config.yaml
num_attention_heads: 6
intermediate_size: 1152
norm_eps: 1e-05
rope_theta: 10000.0
tie_word_embeddings: false
init_std_down: 0.00422
Each number is 500 + 25 x the weight over its row's rms, rounded and kept within 0 to 999. Layers, rows and columns count from 0. Numbers have three digits each. The size before them is the row's rms in percent of the matrix's.

# k: layer 5 attention key, 576x576, rms 0.0531, rows 271-287, columns 288-359
# q: layer 5 attention query, 576x576, rms 0.0532, rows 272-287, columns 288-359
# v: layer 5 attention value, 576x576, rms 0.0579, rows 192-265, columns 288-359
# o: layer 5 attention output (transposed), 576x576, rms 0.0491, rows 192-264, columns 288-359
k271 125:492531482503516562489480485513510517508458502514522468504506517487501517539495510496481552519492501448531525490480528527459483499496466486519450487524520488503493498523472501525485526572506515553519516474491528488509
q272 109:505482493527485512498526511511492486481509541476456520543489469490464456508476523499495520466510473527486486526496460514493468508480502519478538482513501444507490532504493480506525511544501483473502476487494533506518
k272 111:452514511492519520472501481481573500524507580507447486487507487527515490500538490510508499514487467535508524498521497477513503529490501523472522472495510541567480548482503506490548522546495505514458468464475495516453
q273 102:530496495499534547497503525494487485526472475547523486532469514505508519521457476487487526482508483502517483518500516516499513456522485542541477539522509496534486509488503478493497477472529545531515478501491521487478
k273 129:512485501526534478527468547470468488502478477529502450503489475476534514484465502508541504419522495516541527513496497517514523532464493512493452469506533503531508519446513505504488505485474496520513500531515478533520
q274 101:549473499516504451483491473467480453529510452508473464496472452513474519498519484510536498472563505528531480494486497512508522463469509474487499471488458478476482514495498513532500490491485541462496564475467540519455
k274 128:528475489499503471461523491510480526483488454459479517500483472498494495511507491529467502469545494512535484516510539503459496544489460505491509505473508498490513515514481530520498486459480538459499516523451533527485
q275 104:528507483484488529499506549473500515493529521459495506535536508497479525514507462516496494438506496503464458490530495464551524477470489493495511481505520527531495526488530523523453525479481441505494467491496471473499
k275 126:494502493505466544493477562478528518473531504498497513487542515467460529520499505500472496478518506478485497473503493497489502507496518515526472498494472537507510589521513490469481477508521492484460488472525470493512
q276 104:524529495489478540506491436553494488466508439494503500519504476506517475474496487501532456537508496498470492470491514489502485497481495492505512452522481490554507512525485510465481509521506524552505520473516499506475
k276 125:511499513502493510525487489563525500512506486476483505498517464521546518538466529513497459504535520525522522461512497440501508508526523483525506520520521508516534526538478541465463482511481535530515500497518486499489
q277 100:561500526508539503470491442513534504520529526464521448551521503528539518493506528463525488529521496526491504480450486499505499506506523492499469519452498520488501480548487464484499474543489474560499473531509474500496
k277 127:540540513512541513454489478503508525513501524482520452523508478511541523474496523513511497517526492481456496464487499507501504524499513484505482541466541520485486480496492460501492509517471453499505508483512478478492
q278 108:525486487552518511525526432518527484480508546541487495501484501547493514487523487467527459517502492504485499529523508500463515483474509523439497509536488499458525495544533485529530477546482468453481435461534485501514
k278 130:484481539505506524546554488544479489484556501525479507492475510436505488498505486546496512496479524488472492506532549471511495472513461528446547483492493480478494504532520516526523489570467465441493484518496488467513
q279 101:486473512554531548529494474519494523492494475526523525486477507488509468484537488504491532490492526453475506522454538521502498518506471515478473505539500480433462516504483493466520483475498495531498502510494515483522
k279 129:509467486492462553501465493523490477486495505496513484518514436455491479476501469455481485496491484474518494495522495493489499541520498488472510442500452508496487513510499470493529513501486535515452502511507511529510
q280 097:489498513521575563530472501532496447512511442502455498473493503511474474466539471497519499501455531500505529513512509537484476496495537487490531519481513513481508542485497476479488519484452479486501460492458495474508
k280 120:504484521549523523495426493526473547510469493480483480489507461478505472492484478508481546508499509501478511515524526528462463536503535588552528497448474490475513505463524455512493520524480506457498504494479525479506
q281 109:475547468451471528515458512527540517471492454486508560515503518508508523490483501499483498491539468494497468509495484521549512512481481517526465461508499497486515510496479522505486502515544509546459578474551474544490
k281 138:492559471482516504521523493541508504502543472521482527509448516528522491517450507492523491543541483515498453546494517544514501508484496503489494477562452451499473552492498519510468526520514456517507542480473461520498
q282 107:519455491503548540502482439495492538493488501508538513520478538492485525496529467473476516483501505471468544548484538525502529498530478483466541460453500459465467500503523493565481491512461527506531543495542501472482
k282 131:473456523521502511480477485529506535482510505467516487513485505480498525521526477507489482502484501519468545530493553487509486512505508461469553528527471436483499494466459447543474469458510534471472512506559489512482
q283 103:491497515528478530544504536515490476506558481505520516468504505497437530500479501519502562511530520492488461517504480524541529491444471481587514464492494486490523510496493478486479487529503493443516471483518510468497
k283 132:502532514494493529514497528509504451510477478504528518462501514503506507498428502535479525522522459466491459494490435521557502422485487483530468444530547490501480508530522498496517460576454513477541491527546531514497
q284 108:493479488506474477510516499492488520479506507453479479496505467545529525526499508510499480508497470518529543472533494519496559482526494509499485534458486493488507485485553495475476558532508495512504532515468482470463
k284 124:507523492493546500493522483490489479514521483506491488474520510529500497523514460498501506523477480518528549536475498496483563516481510519438475500470506484529445449490490478517493524538500483492515501500501465490475
q285 106:558523482511485516484485545490492540487540487454545496505514512487521461482483534499487452502482503540503451487544502476512447505470513490538507537503463511501481517530517499490500537480490495474539450520499475488462
k285 135:527529519481468474474509500527506525516543526479528479475561511483483477503447488526545502484495516530501479493512480485501472460497522498541509508504497523467466491515518479522490501457478481454493495535507514505481
q286 101:512520465503543462530509537444540472505471508511493493565476514537515517466527466489519498477528509470534488507510483494533501494506485469480484455492476468488499477493506507477499488519469493487492531543480504473500
k286 131:529481512510503448527513536441506527542508503495475489528509483484466523502524489504497493505508517515519528465560470461521495497492473511524457482506454524457509469479490501482420493478527518515446479497509484494500
q287 104:550482517546449525484501512532498484512486499473531454500524442507493522532485516512487526497483507513511516435465522538508552493517506483533515494510502470473496470524436525526490518510527497527507559483512497498537
k287 124:497463500487467505495516498496488495455499477452515477493504480535496518509531489512510536508494462507510540478500561538471506496493522477532514501508494498467487428496482526536477498555491516541519535481508491511487
v192 104:501532544541482497489504508527484473503491526492507474475512527513470517482535488461460498474490497516483476500469510506482546509452508522495506519444553485505429496493492500528504536490458532449519556507471496454510
o192 104:495511460498474507505483496494454502486506515511476526499472490464473484528469487480558501512514491490525507513496489480495462486493468499464497498478485500520479515472515508488484501488500508490505460481490525511523
v193 106:470516523504510516513467474504534520477472485516474524490461512486494494502508517466475529530512522534492451490509495475546451489456502500514493556491536506512536506494492520514530447476488480529549499531512506471491
o193 103:520491468491491523475514476470477546520507487538478438524503505526436522501496484503462512538450502500527539493505506515518553504522527507480497470526475487490472498493457487480485529494495515482527510521484497532501
v194 106:489437491504521530490529514484534494476498491490487488517512486540473498509490516471517479505469462471493500528448457504516514486489486476534455519514502508512498493545522500477493478549518515499530479513493506479476
o194 102:447550500509491509484481534486486517506527542513552469509518522476467459483467504502474536515503510477507504515506523492520496501517517515523527496493533493506516494486502464522510512502466461501474516509467538483523
v195 103:515493499514515503468481505497523500499504485481465508481503480488540475495518482513543494541510487510536463494535464507520513499502529475474556482483465462467513484513507484500501512494503507470442455463510477459483
o195 101:496428467499510559521496563539473516521504499518517436506514528516506521515502531513487490489493526500492516498480489498460484523518471519529467532519455505562507493507525513493511478483483488509553475506565511476493
v196 108:515477502497496518462493528529520504498541493492503509458481453493438431496512508440494503480513503510509495517499467490476512491481416475516533503522506507493548510495501543576464480464491511509552493509489519510511
o196 104:532493495460498489502479499478515514474494516542425513544548506500500522476486490464515492477466477495495472540484481484496528474518523533505516505485499541484457473521512481446466546477501476481487479449472475505505
v197 110:539488519458442482525546506484511502523463468581518511506529475522532519519491484509481528512483520490500502448532503509523488502509464519491475486521548476523459493462488476558491486480528502479534526495491536478435
o197 105:495503509515506520516493498503500510522487520475496482482483498460507458476491473467469475500490489478469495487493483522502482495471488500482470487486487520442492466526494507485488497490497512498495496499507526512515
v198 108:485479503522502473525500514448471498478504532462506510461560489479506485541507521508496448513476467526512500530531515510463486490486490529499516503501528540506491519520490470550468518503513489453520469495513520503556
o198 107:530517514463520510516484547488519478503518479488468519526500497481523484479512524539491520484498528487491464484469504520508543491496495471496482502458506504531521487478508522466526495515499501500537554505479533485454
v199 109:459490489491449505523498501506516455505451523481492461575460493528502453503506519447504487472528536506535495517521495545498503528448511503487536498513520536523553504511496546502500557437477551503549518510539486474456
o199 105:515520492512486504476484521513491512484464519498544556460509497546516510468472534496506532510492496479471537470471499505482534477549512502448437502498488503487513521500494471523465471501476514497466474478477487465498
v200 109:474451479555486499523510525502521504485516476560474464532511453509521504493473453485568522510473501499482486536471507477511434551470449494497479504451502481504501491503475505471514491505511520515513490535494553495494
o200 108:514483511476444525406485494494479491504515496477548507477482462476515472483468529491463496489503521486496473494469522521467548477472512507517475490501529536498472541499487554541474493499538543522527546489518481542480
v201 105:459496463535541505509479497535459517492509509500523496497511500453482531466499470506521474454490522511488509495507517478513467464533558502523505442533465487519527482519497491469482521500556491464521495462512513487505
o201 102:529512479481491442496492501498513438521465474492476502490492503490486480508481494502501504535527445430499545477530506481516549531498489456497496544482493480484531533522466509485527460502442496509520478555514510527515
v202 108:521565484460479523500510481468481503479487514512501563537476510462506534473527503506490478497510475552501534486500480475490523511490493529474474454510499524496484486545501514465535527496511479474505501437474505535486
o202 109:471474519516504490472428476539480504472495485500466499479511525515509500499509521505488521500461524478494459490480501527513527455557485466485490495475497494496489519483500491515505499505457523529497475501534492505494
v203 107:520461488492479448478501510513483477490504511519514489482537491494496477500496522516540474509461487530522516441524488498506522491527483470478496471514500470524473497459516512497486493518472511519468492522504459473492
o203 103:490534489501524452514519518478495487481494488488531487491472480514470502497510487532478507465566505523529489474510517515547481491486484505484450494519518509479506484514506503475482487487557510539524489455483513497483
v204 108:497475513510483468497490502510558468460515496533474484477519487522474530494481488519542470520510490506507489536529530507529559501512493486498503450500456486501505496458489541524518525467487481517514493447480498508498
o204 103:488498472525453534471519527487463456523541503454480504556488530506484478522506491513475499486475521537510488455483507472456492512532505497514514528509478508498519500496523525458482504492509505523540504509472447515496
v205 104:490509463502521522500499480514485497453512513492472550476512493484515504566509563474479447483475487525478476474512525501486494456489457556456453479508514552510529468491494485488472482501495508543496456489533544508463
o205 101:551507491462499478534523516500522508510490507548526513502503492537485535487515460495502542540504505485514503502448475539498532539489517481524507490535525490486498515513510472456510501509505499489500562512523501469491
v206 114:506535468511501523549524522512528483482496482496497465537500484516477485465517504518494508505490507450546494457518499488508503496504499474501483509495492509520536491531472505547490518500463498550487483477510561552510
o206 106:480423521538519485415498506466519527511498554486524479499482528500503532521513498477497494497493480512467492483498477485500531467512507531488518529494545513501492428515474554512492494478507517487553508477493485493499
v207 112:485485484508509497454531474484507480497459501498475509531477466497535505516510517513491475478528512507468499481503507498460496505526497553506496436513523514488505508474502461467533506499520529514481468499487466520506
o207 110:501498488472507495475480460496537519514502538527511505486459535500515475533518546515505444475521482490521484523518495488506482487488493515484473536481513471541488511508524513532517478476507480529506520480514488493471
v208 113:474555541492481519426526481521511489478497479492503490533502540485512496504517491487515482456510477545489442481486497522482502497506517474515512516511484449516509488498496476486528530542508488484478504490487444480465
o208 110:480502490514492531570500535472506550468520510492504502529483455508512482488516501529474537498501551453545545451483517530465521483473489548490532523485508437487494505478504516472472489503495511484471476441477493507507
v209 109:515453509501472491459490522509505500472528492515501483479534475502513526477517502483460480496463491529481429488474479532516508513520481503468499448528533466498528499488506491494493529513531487507493524456556498506490
o209 103:520510516515510465500499498505522540509470485514478542536490543449476476492492481521498492514501509477503508528473493545470493515480494520514463489546455533492477486539499504518529493479503513459492469517518495476490
v210 106:468510530476496490486504469474474507523489541515474492519465503460536469473538525485486498466472483461508474506472502502506477469471486441532486494449493477483511504473478465464506457524518548497485487523519440505484
o210 106:499509481501499499494484514518529537478488529491550489508487474471541486493494514482492509495499539490533521504504496499472508467519479550502457518490492533503474517493502484485520487498470491469533481492443494477562
v211 109:507479553464559505486494527530508457484483484533484501477498454466481502530523540517494498489499497517503522511502483508470472518517499490498528517524464494512519471525485474517517492529571470502520461460493465524542
o211 106:556475442512481488460506498535491504473505506491507486447523512493515539530486492492491471527517491510527503502517527488504506521477478481486520487514515518537486476484549538523494512514515515498497521496481514511494
v212 106:509488488471502501477462485488507486520510495479457527524522463473496507514503510531488481517456494483518469532507495510527496483447523507501479537545501517552470471486478503493510535511539541492569463538492525472490
o212 105:481505535507489511478499518464481500487488520507553503526487503529515506507534475485541468454518469471546533516486465480496535502522493472509535473494471513536508534519485468485531495500509501508484514500442515456506
v213 112:476526450479492531478507553528524507515535458516477507453514525493465475508539501533516489500545483540501506460533505473494538480467524512537480516417528473524517473461502468486458558486501479461539492570490554530529
o213 106:518511531470514415488478499465456472494501527498476514544495469494509487549473478528482537518508514518461517478517487503546514523524432484477479464517485532508457502504476531481502512504535509528480517464542486492474
v214 101:478554477494499514506493470529461478549490502521540485502511510494532476486488580501524498510525503501517509571554491529494481506519578513482509502531461528496498509534475492481486524477486515484497498510468463488519
o214 101:521482470483482549494509510480538500487500483507439540475517496523495543511476468453481502518442511483466451446524546461524495498535502512535494516509552500528513516497487530481529475525541463488497478496509492501481
v215 110:532493512519529539438533498477500493486482477497428483501501491466573492475514520476509463490473462444512507498520513462479516507496482512536475474516484504501475500489492486540487484519456484470474505490528521561517
o215 102:515546472515486516540519515537528506492530513518523528494484493541508514495509510552512497499519515471482567471479489506495452495522503512495470510555521486512473523520500533525514513537536537522567500469490501454528
v216 110:470503560467477475467508476510488460494552502484515542500503521453470482472515537493532506520507489486511513491535523481521510520539522536489500554527513491464535475483535497526481511520498518497462522470513446566489
o216 106:514478483528486548494497544504498531511524496505473526527499504532522503559463470535487478494473522541514511530518479516521471506473502464517542469496504466539498511480527467557514489518532486503511430509444496501517
v217 107:491527508536469516513504489498530520485541480503520512556495507484491480519505492488507548521519509511454525523455510509528509500499482488537523466500509516493475481502490467481472573547503474519453487500498496489504
o217 107:492507484500502481526501522469455466513482514446486498484510478523437496494505491526462454460481465525504506507561498509512537529477489509473530479513496494523459529505484537513475501473522505462469520524513488500485
v218 101:531490526496466462473495515496470515494511510477466488464486489526453512515488496545507529484479494518493496483513447523479523454503504507558511509523466524542494464541507490502542480476499515522468480463536524484491
o218 103:481487452462529553541459539495525500553504552509500474526489524496511453529529519460477474520525472498489528546484495498483489495505473464480517524524486534496511488506509455487480458509503519482539541479512455509465
v219 106:471482476486521456494488492511480540501496485512549506495464516500494464495462500467508540490492492518523514499500510450508525523496493485510515512488466483557532476505516474499515467528492519497575478465481512517532
o219 102:522474477524485516549489493496476436474533465524499513521463486502460520457499510526495499519470505457525476517510500471493505511523486495503550496523496570509509533506552516469518518431502476493502509505459530532489
v220 106:468508487445489505532484464492501496485517512528477479470435471529503492511509478463497492493521513504506498496500503550495506514462426483549506513489535495492461473487553522521518512475469479526533522507503502496500
o220 106:502516520456484507454487480511543512526476480480489537492502524492537478520499493479511569511472518518456523520533532518508497473514521496467531456518482486513503532513471503526457530516501536493512496478486515493491
v221 105:463543459491530536487509508525494500507463458461494498541448526464477474458476428461488502495485480525522502506522527496475520493480519526481482471497510502504468502508517552474545496515470520533474509452515546503451
o221 103:502461524516492506483522511508513523502498549527487501481523494532469505528459489460466512497497508503476528490480495507509499496514512508524533524577505509518528504483484466501464522468490485504487501457461498468534
v222 110:470525514486476553450460463500469511486498502491547491467475528527501547488562503468508518461524488500506470511501502475512456487477503490556478494464510467483488472503468555503502482456528479495508485485489509493523
o222 106:508437486500536508529500449501573516499539488504492483543459479508488502536517524519527491461455498525480507528495472485460491489475503480482467521505475516476500501545512484498480519563478468461473542517499523469484
v223 105:474480476507502471469499471547513452442457493458513478513527550486496453524459517449503503489516471459545474433510488517478498465456474527532539494484506523483490463479481499501499509475498491555459502518494525516503
o223 104:522492527506538506497530505533495488541556485486504499466518492509541517468488521519518485491496493497518521524519518436506542480493529473490533522518508444532470527504556494487559510507476507475536455514472477484513
v224 106:499517463517541493477483500483475539501488500521500534502513464488484507512522475508454492514516474533504524466512488499486465501487557537484511515465532495520517509525534514507463527475503496500487483528545488490524
o224 105:467484476498461459531474476506507511490517505541530513538495495464498478502514527521500510477484503473490507554511494507539468487443511518446506472491511488529477555535487488478512511506466530466511467526483515460493
v225 107:531490452486499506519493510510496482471496497492485588510486502534495527474471551497507462489506492533490482436477502492497432523489547492467529463470526562480524496497506562515489497500468498467531491475461481508505
o225 106:493497516520489489512433502485476475484506496497503490533482486476493488515490502466483495477534484488533500493539470544553547510452495518466487530517509479511493534487505439525506502510500497514495439565492469452506
v226 107:492482460461548501526505491537500490510444514529509428489514526497544461495495479492499483505494536516479481506542513497508495484461490512480468496510484450470473483521513476481489536511528508480527547468488548489494
o226 101:472551521486502542501458533488502520486504514526498544518499505472503528485517500477496478499525476511503521480477479473476509514516484498468526543492493587490510509474525508504532454424471478520500479524505490518488
v227 106:486515451512500486514450494473482464484517500519478493524519489523506509502521538477511486512497470539530541513478476474506525470527487472549492535488521493518522534544441514504522497514542488507469496515486504461502
o227 103:543478485481517480468517502488517503544515484515489494511473505524498478499498483479520519510520528477470459513501494526496427519489451508455482495528456522509528502543470467522480504451512471521513519524467480497502
v228 107:492550532500457499515478507470494508493534492520480516520450468497499516486519475466533497489514490523496476511496539469530483452494526531508480493506515499498474478546477488497482454482537514492486485521478538497481
o228 103:477465506532521516535498472520492478490465542493531573508523557486487507492481492489424531529507478492467540510509520519503487500512481472500501538503498547454487495506540516516494456489478466482476522496532458510511
v229 113:497516537528523545515496478474492521492516495478521538472493471505490515529481500503499510517493538477513516484501514501500509524466443540503501547471510479482484474567516513451476522493555509513446489514507552522507
o229 106:507531486514499474495548507482503490548505520495487431535515542517467480517520487467470477481522491515464467497506503525461485480542524498539440459491522480486515506440479502518464506505483518496477532506499474480459
v230 110:496487476520512514487496537508559485522563508526496481525511458524516443529512577497495463567499479505499537513510514465488508487536470480496464511470520497503509484536464496473521558465483488486486529505494546508517
o230 104:489492461467475512561519456496486520480466516501501569452463516502470501486509491518512512475544522531511499483498503487528509483511505518470479555486459481428523488493466512494509481479509554519458430530554523471486
v231 108:479488463523505487509501498528530519472502483474479472515481470505506494522458510447513485466478500504550511453529507481490478463529503528535490483539450479468481499526529459494482512507507487471457510474533519531488
o231 104:507491487487468530499514513476495458474593544549538506476503524509491486534529471457470515485539484491493483559483491544466478545545511515485500490505495485525484544486501517475478485507478482518525484525501479480475
v232 109:508489548479484465455479496503512448521481495504461485449550555489512538514480581471504505481523493480489508539515492480514498520467504484513464510478506546510484484493483468536506499493512462507476453517444498477503
o232 105:487445472537542519525485474446541466499512532480496490494510481490476497489518486500488559522485494507513499494435519524547508491511525520497514495497496491509551531516481519458482493481497534499514508475500549483464
v233 111:503534516418513509502516511475510487500455523471484507508506485510491473531510479490533507525456487501502528528490486482469514489487474552495477496479483505500544486475444546562532506493482500513535507540512526478557
o233 109:524470503532481506479528521500503453507512470484503565544519496520528465452471488495483497514565545528441506451472501496520494478537536471459506517529461500500497495544549521495485484498512517505485490528445472473501
v234 104:566487467522507526487495528487511488474441511504556466490506489474520461473513486482451507505522493510478480526477483512478489525557518507492536482525530520497461496521553497505483470506531466526533513537518512540518
o234 103:502507508477472479538454506503459498504504463504507518515531519502498501481492488483507503513485490508521511492495542463509528501471532478507505546493516515524521499515464508502478529502518483531478538492511490501482
v235 114:538524528477494466471492475540483498474428469494502484512469537506521522519464484497529461497508516512470502524471511467506538508427536492485509448519476487481494451543492504520530480534510509496508492515480488503506
o235 109:448499489520502471506456504445482507511499495525481487504530467500535495535499522542493537500533474488512500512522488485522474510473461533503521492490485482479498548482518564529468494463486523539482507486505506519521
v236 110:495505516539550523496517465528529522512501497519488506503437514547451491523521468484468450502482485496517476494504489495487506502517501520535518519498469543527501476465521524500541465503481477498502538523546519506479
o236 106:519492501476510471563503520537517516483516507512499507475472479470500497499513517495495505510533497517508490464535508471504481519497523476511523520527541488456556489496486471491463528499443501525514490540469516498507
v237 108:498526507544524500533528509525506488506558489473467471517512472510505495492509521473536478504526474487497500525468466484529480465507496533457496479523529496479488485490506515529503498524517520480489460518481568488558
o237 108:489455513485499469472474536476492467505514532490496499507517513534482478524496492517477513525503504468515504451523471532486522491512503475489523552463483493528478471481517499502467462458465511492528470458494490502490
v238 106:533478459526540484516515481458452472498521531513515533466513501518457484513495519516555503504520512535479485450470503528506502502518446470508492548455522542495495516496501512545493461519463526541452553495508506480481
o238 105:469492507539475486517512521526512484469455516498491512501490502543523487485527485497513496489524532524542463522523518471555493478491510561519509466542507492498525473507531487495510501475520457454541511509470494536499
v239 102:475464531571486478503472499488491486465478487487540534448520508453490463462503460457517520491487473538471490501484569508541462493525529507458523485527510481497533513538499492514497556488488502524513531545507440508536
o239 100:490484508539515489504523521489509517517493516549463479500461474500529475531469529523494494511526531487538480470524500487506496507482481496481544500503553548508466503467500472482514487507496468461492484466480521473497
v240 106:501518458449486474533530538503501451508535486438490485530466488498565522513515493533464479484496497523503429515517479516480459459498496507449450488506555497512501507445487495479508443516502459492537488464490496517486
o240 106:522489510521519484434470472494504542489491464510482480506510518513474486527529445478496533512491550441511511464498549483486559542552498476466527505498479491500491491518465483517496508478494531528484481481537484478491
v241 108:451469497484515490497480552502521480471475503518479510502510507484481529494503516529505499521468453460497482507509460513489492506467527526506520492514469555509526472461500450527495508504508546504497499447504491531516
o241 104:554459502469490489500469490498497508513525517487538475512537500468522482478519508495492487515502495514474511487481556477487528484538504519465461508530491495557508513496481474479489451502505478472553512515502507479468
v242 103:471469531493505508511483550499516520533520479504500495534501543496517501505513486547468528504500485423524498457463511510479522504478485505513530501500519531538520484478470473526507476501497474496500519554498557509516
o242 102:536546511482515506517501430485475523476480504498514502496473480506556494462488491455484450484507520520519509478519514504493491466482553526453473454453467517494469502499477499492536500491509507520501488471508481472467
v243 110:490523489466454498520503464485509507501486467513503522459493488480486494463508490496481478461488524494515482506551524501528499507497516526493522490476544498506512526546501505473487488484505487497514455513570503470524
o243 106:514484517522503515483457526533499507450531524491521489478476515506505519497495469493488519500502494493518507461492465482494489475498498504546497526483495466475475488465490517519525498497475494464498538553505509474537
v244 107:560504473449475513489491446492448541466448487483502452486488514508468526511443543493472493448498481489489514477469528485501502475475510497504471512451465476477505516490532521516490495481480459458525481508508488495502
o244 103:500519485537473452481514499533482465495503502507517553483523480492521482490449478469537489531484524491511490520517484487524488522541465511495561470534523499546527512459512501489518512471517480524509521465503506488498
v245 114:493495522433528488488531516488513529464450534494528522457498486469544508494484539491497495523505485497483489556484504490500513476518545494518534477473517503489468511512522511539502493484489549517500515516506481496526
o245 106:503515507490496523526504467525511516499509471486434531486519485490490486488533483527469559521552528522529506507500485508540506514487476514504508446484472463568547523465460481470531487491492506496474506473527529488534
v246 111:493507483515552496502493508495509462509485534457496480442537499524476515524493510485535521508472481471519495522487517459467525506495469482538520521478520503529538496519511513496518478548501523532491515509495473450578
o246 107:510520487486497474528484438487456523504530475545460470525517495481472509489548522502483507468512549505512530449508518501494487490523520519489465496494470470458451480549482451510486496439475481499508515507515508515493
v247 112:524467465497570503520486525493553507471480510511480501507528531530504556501521500499493497518494515505488469518474518487487445448494500515487542497503504466507476472484521527496493489496532499548513463495474463514513
o247 109:470526538520476509509542441514444523474500471492528515498506485522544479508518503481473518468488503462530496520491511521464565526513523506470524485502498526505502469500467494513472503480504477509469520471504539494510
v248 105:504492491493531498517480476486521530479535466512476475474497491556508507504482528455458501491558522526476500474472489469521461474484477539501517500527467481491510453524492435492484503515483487530518515480527516495451
o248 108:495493510558495511505519487470497502488446492452520498526494490505535533511499522546513529486488507481515544560489520538478484507538488500448491489497551514500506516517484520441491521525521479446499449503537487495535
v249 108:511431459493480501461550488483478471533518495485474488508516511531506517548560527512507499454509505483466464473519474507460490476505561529516497477488510507475499500536481457507473509491493504514507469528496444525511
o249 108:489521506540523500490480516487524518482488491503556501473476452521476445472476509552465496502473490489470550516466498478528480515510523503507490478493530510533485452474493531496504539523520494467516486544529516468517
v250 110:491542562506482536471507497525501519499513443504511477525466472474516485498494524498540504448487525485509534494524492530484513477462481511540527513482537487504474529477504515519508497498481532514530498491564494508497
o250 105:511470465469479487601497526465496511474488517498465521482556524495456534505477480490524501511513511539512462535530484473524517531513436531502462480499516505494514464489484509508500519528493530489520459528503525511511
v251 109:538439528395517491473476512482492474490531511458511526496513553498504506545458484463506535493512478519478475530460529477520493509491523512537493483526540536462508516516480468510488512523447493491498502494478472501499
o251 107:473503482497512570483493438522535482499504492525473505488512451490473502446484549495512488493475513445527523497508540519509556504507484492416529493512440468497485450497554471532514530460524512498531537525459472484465
v252 107:529525517466502482514485535499497516517492503518452516490517528519486550508470498477508491519463492473469522505499504513520500491479524524482484494505473519483501498495490496513515506493516509477565504510481504502523
o252 102:490495474484511503477508437503511495500491515500506483474507482486481483480542506495497507489490470564489536468491501508468492506511452488476471511526536499515518499491469464519505505521490542492459462510442521508542
v253 110:523523526498486491517505467469482532476514459463482509477491506503494491568500531458475516486497484465470474551495518528507501526491494523515459473502502460512504533515499505531559493530478491500539528489499478477483
o253 106:495489538473524491516516491506509509534469511514481483512519508500478470477486492518552535521486536521506513479512513496507471488495521507508472490508472528518527466486461457470460519511508525492498499515478513496497
v254 112:506514517502485505509535481507467499522556489518509489541492531513535491554495479483500465530522477481479514527482449494497506486470510492495467472459475528502492528479528489513500449473498493541467499512459520500475
o254 109:504509490503502535501494467517501519512480479547475510480508497516482467492489506528491465511464504485510508470483481492503538505529464539476485505523529512492486484514476520516549529509499515465512552513525451504519
v255 112:481475480519464478522474548502471480505525523531513491533513524489479497505484526462485506521489469537510500499504528491480500498524486502473442495498498537456553490508513502491511519493537457497528529487479504535522
o255 106:485510495501524530458470469497514502534497510509486459497506488487519455465500504471503464498529499470467515472476521510500508527516489530517557463484454517523487510524514452517537472486491528491462494530517476472483
v256 106:480528498514483471508484508499487484495502490451500502540491514531405534478504472503485511480530509482522510491575441498493483469511480494486482542487519526472467536487477501525525508532535506480468518493489504517474
o256 100:475466517472528510507508461492530513518545551482461476475526504462571511501502511528513495494484511455499494494466499506487501507489523504503468480509500458535528499504513473466482501507476519532481497482574501493502
v257 109:532486428438460492497484471505491512508509500485495441510527514517557519492500474505466477514483535513490472546556491488499532551510480464493507519490537513520482490507504537503474486490506507474485487444517447492491
o257 103:489478518543556519456494534510478496484463510508494513513516500500474498493510492506495503512455479513490509489508530529495457499513541490485498470509504493526474516510524500508520476509479466508526463516455529503508
v258 104:515505476465472499547534488549482447488515496501504445505489482484474444458531469484506495506496509490514493501552467495514497470550479507428489513532521482526487537497513489499545529495481526484513497507521483503518
o258 103:501525487487495564443472491432472518504482502531501490508518495506486521513480521532523514478470507498511496528449480512450484523506509508488521523458478473489498435502523554507535497524516513510491468507491501505506
v259 101:474510471510494509516503527504484483512429503502497547500506489519486537489508516485464492512513523503503504461505459498489483528503508482503482467549505433485552558488459487479500491509520465500530438482522506481507
o259 103:481533515455491530483539510494504487500555516473498493457495475492533473506483488495513500496480496474550455537506516494522516481487515543483520523518502527523446482485486438495513485506453476501498566499595505482487
v260 108:495536494492498472502501482476497537482475496504490511491499538515504487512525497520494503516465478526535448468477503522452524486518522494463483438536535475465440527518515454484469513512497544483506477523508512475557
o260 102:523477530486512586524503522511537460512502532528518492476501493500508551539509554520492486491517526473492491487488502505524519520531495514506462506523498509531506479470497475505518512482544508519501499458541473517508
v261 102:538522515501440497473462484541509466482473546521558529479513528457536518516549515483491472531465531511522510535507511493532519490493437484452503531482489470509528521510537466497541492486459495500519465506534497494496
o261 104:499497505510507531526524499458481466485548448511452475488495470531459511506506456497511545503517471518495511505531533468513476491503524487466531519507554530476448459467470534526523476487500533453439509487483522497526
v262 102:509475512544531495499481475475521489507484513543469494519496501472498540505529485470492491458514484522498522449490493510481493507489542481484489531494515542472501497493486480510482495516535488551480459535468470459509
o262 099:486500489461526493465544490501464501482503529463536529475481567555483479486547519526523515537462482536528462469524501537489523465522489541547486484504529509489526530496512553494521476490498500513470484461507564509498
v263 107:494514534491467509459487506550501479551470534484474514505480493510497517498509547477484502472496542528502487475510468494508520517424505476515506479469505523455474486449457563540542497475455541500483455529538486499522
o263 105:528473500471542513528513453520475482485562513523509459518485547500490541527491464485489528488442529492497484514512532490493541495482478525501455535493495497508535521501487500520470495514530540476490470503475545484466
v264 109:517530475470481505517524470486503463519521497440483492431479489517530454507496497538489524518517525479521494473514495545486506494466494490474533466573507482525546506482473550519489507521495498504511576460555494550530
o264 110:515481504510491467509487489524513544494488489498510507526511501496524497471530476540521502517490509476526496549484464470508454499529517506530502452419493514505493467522468445487482526500498565529533430504553464470513
v265 108:504532507485498502533476489513510522520470528488519480479506506500496483498502502519512566483512493511494478517556502503537505467505510513510483493506499486463520514479508499511452489544577446547495437498529490534495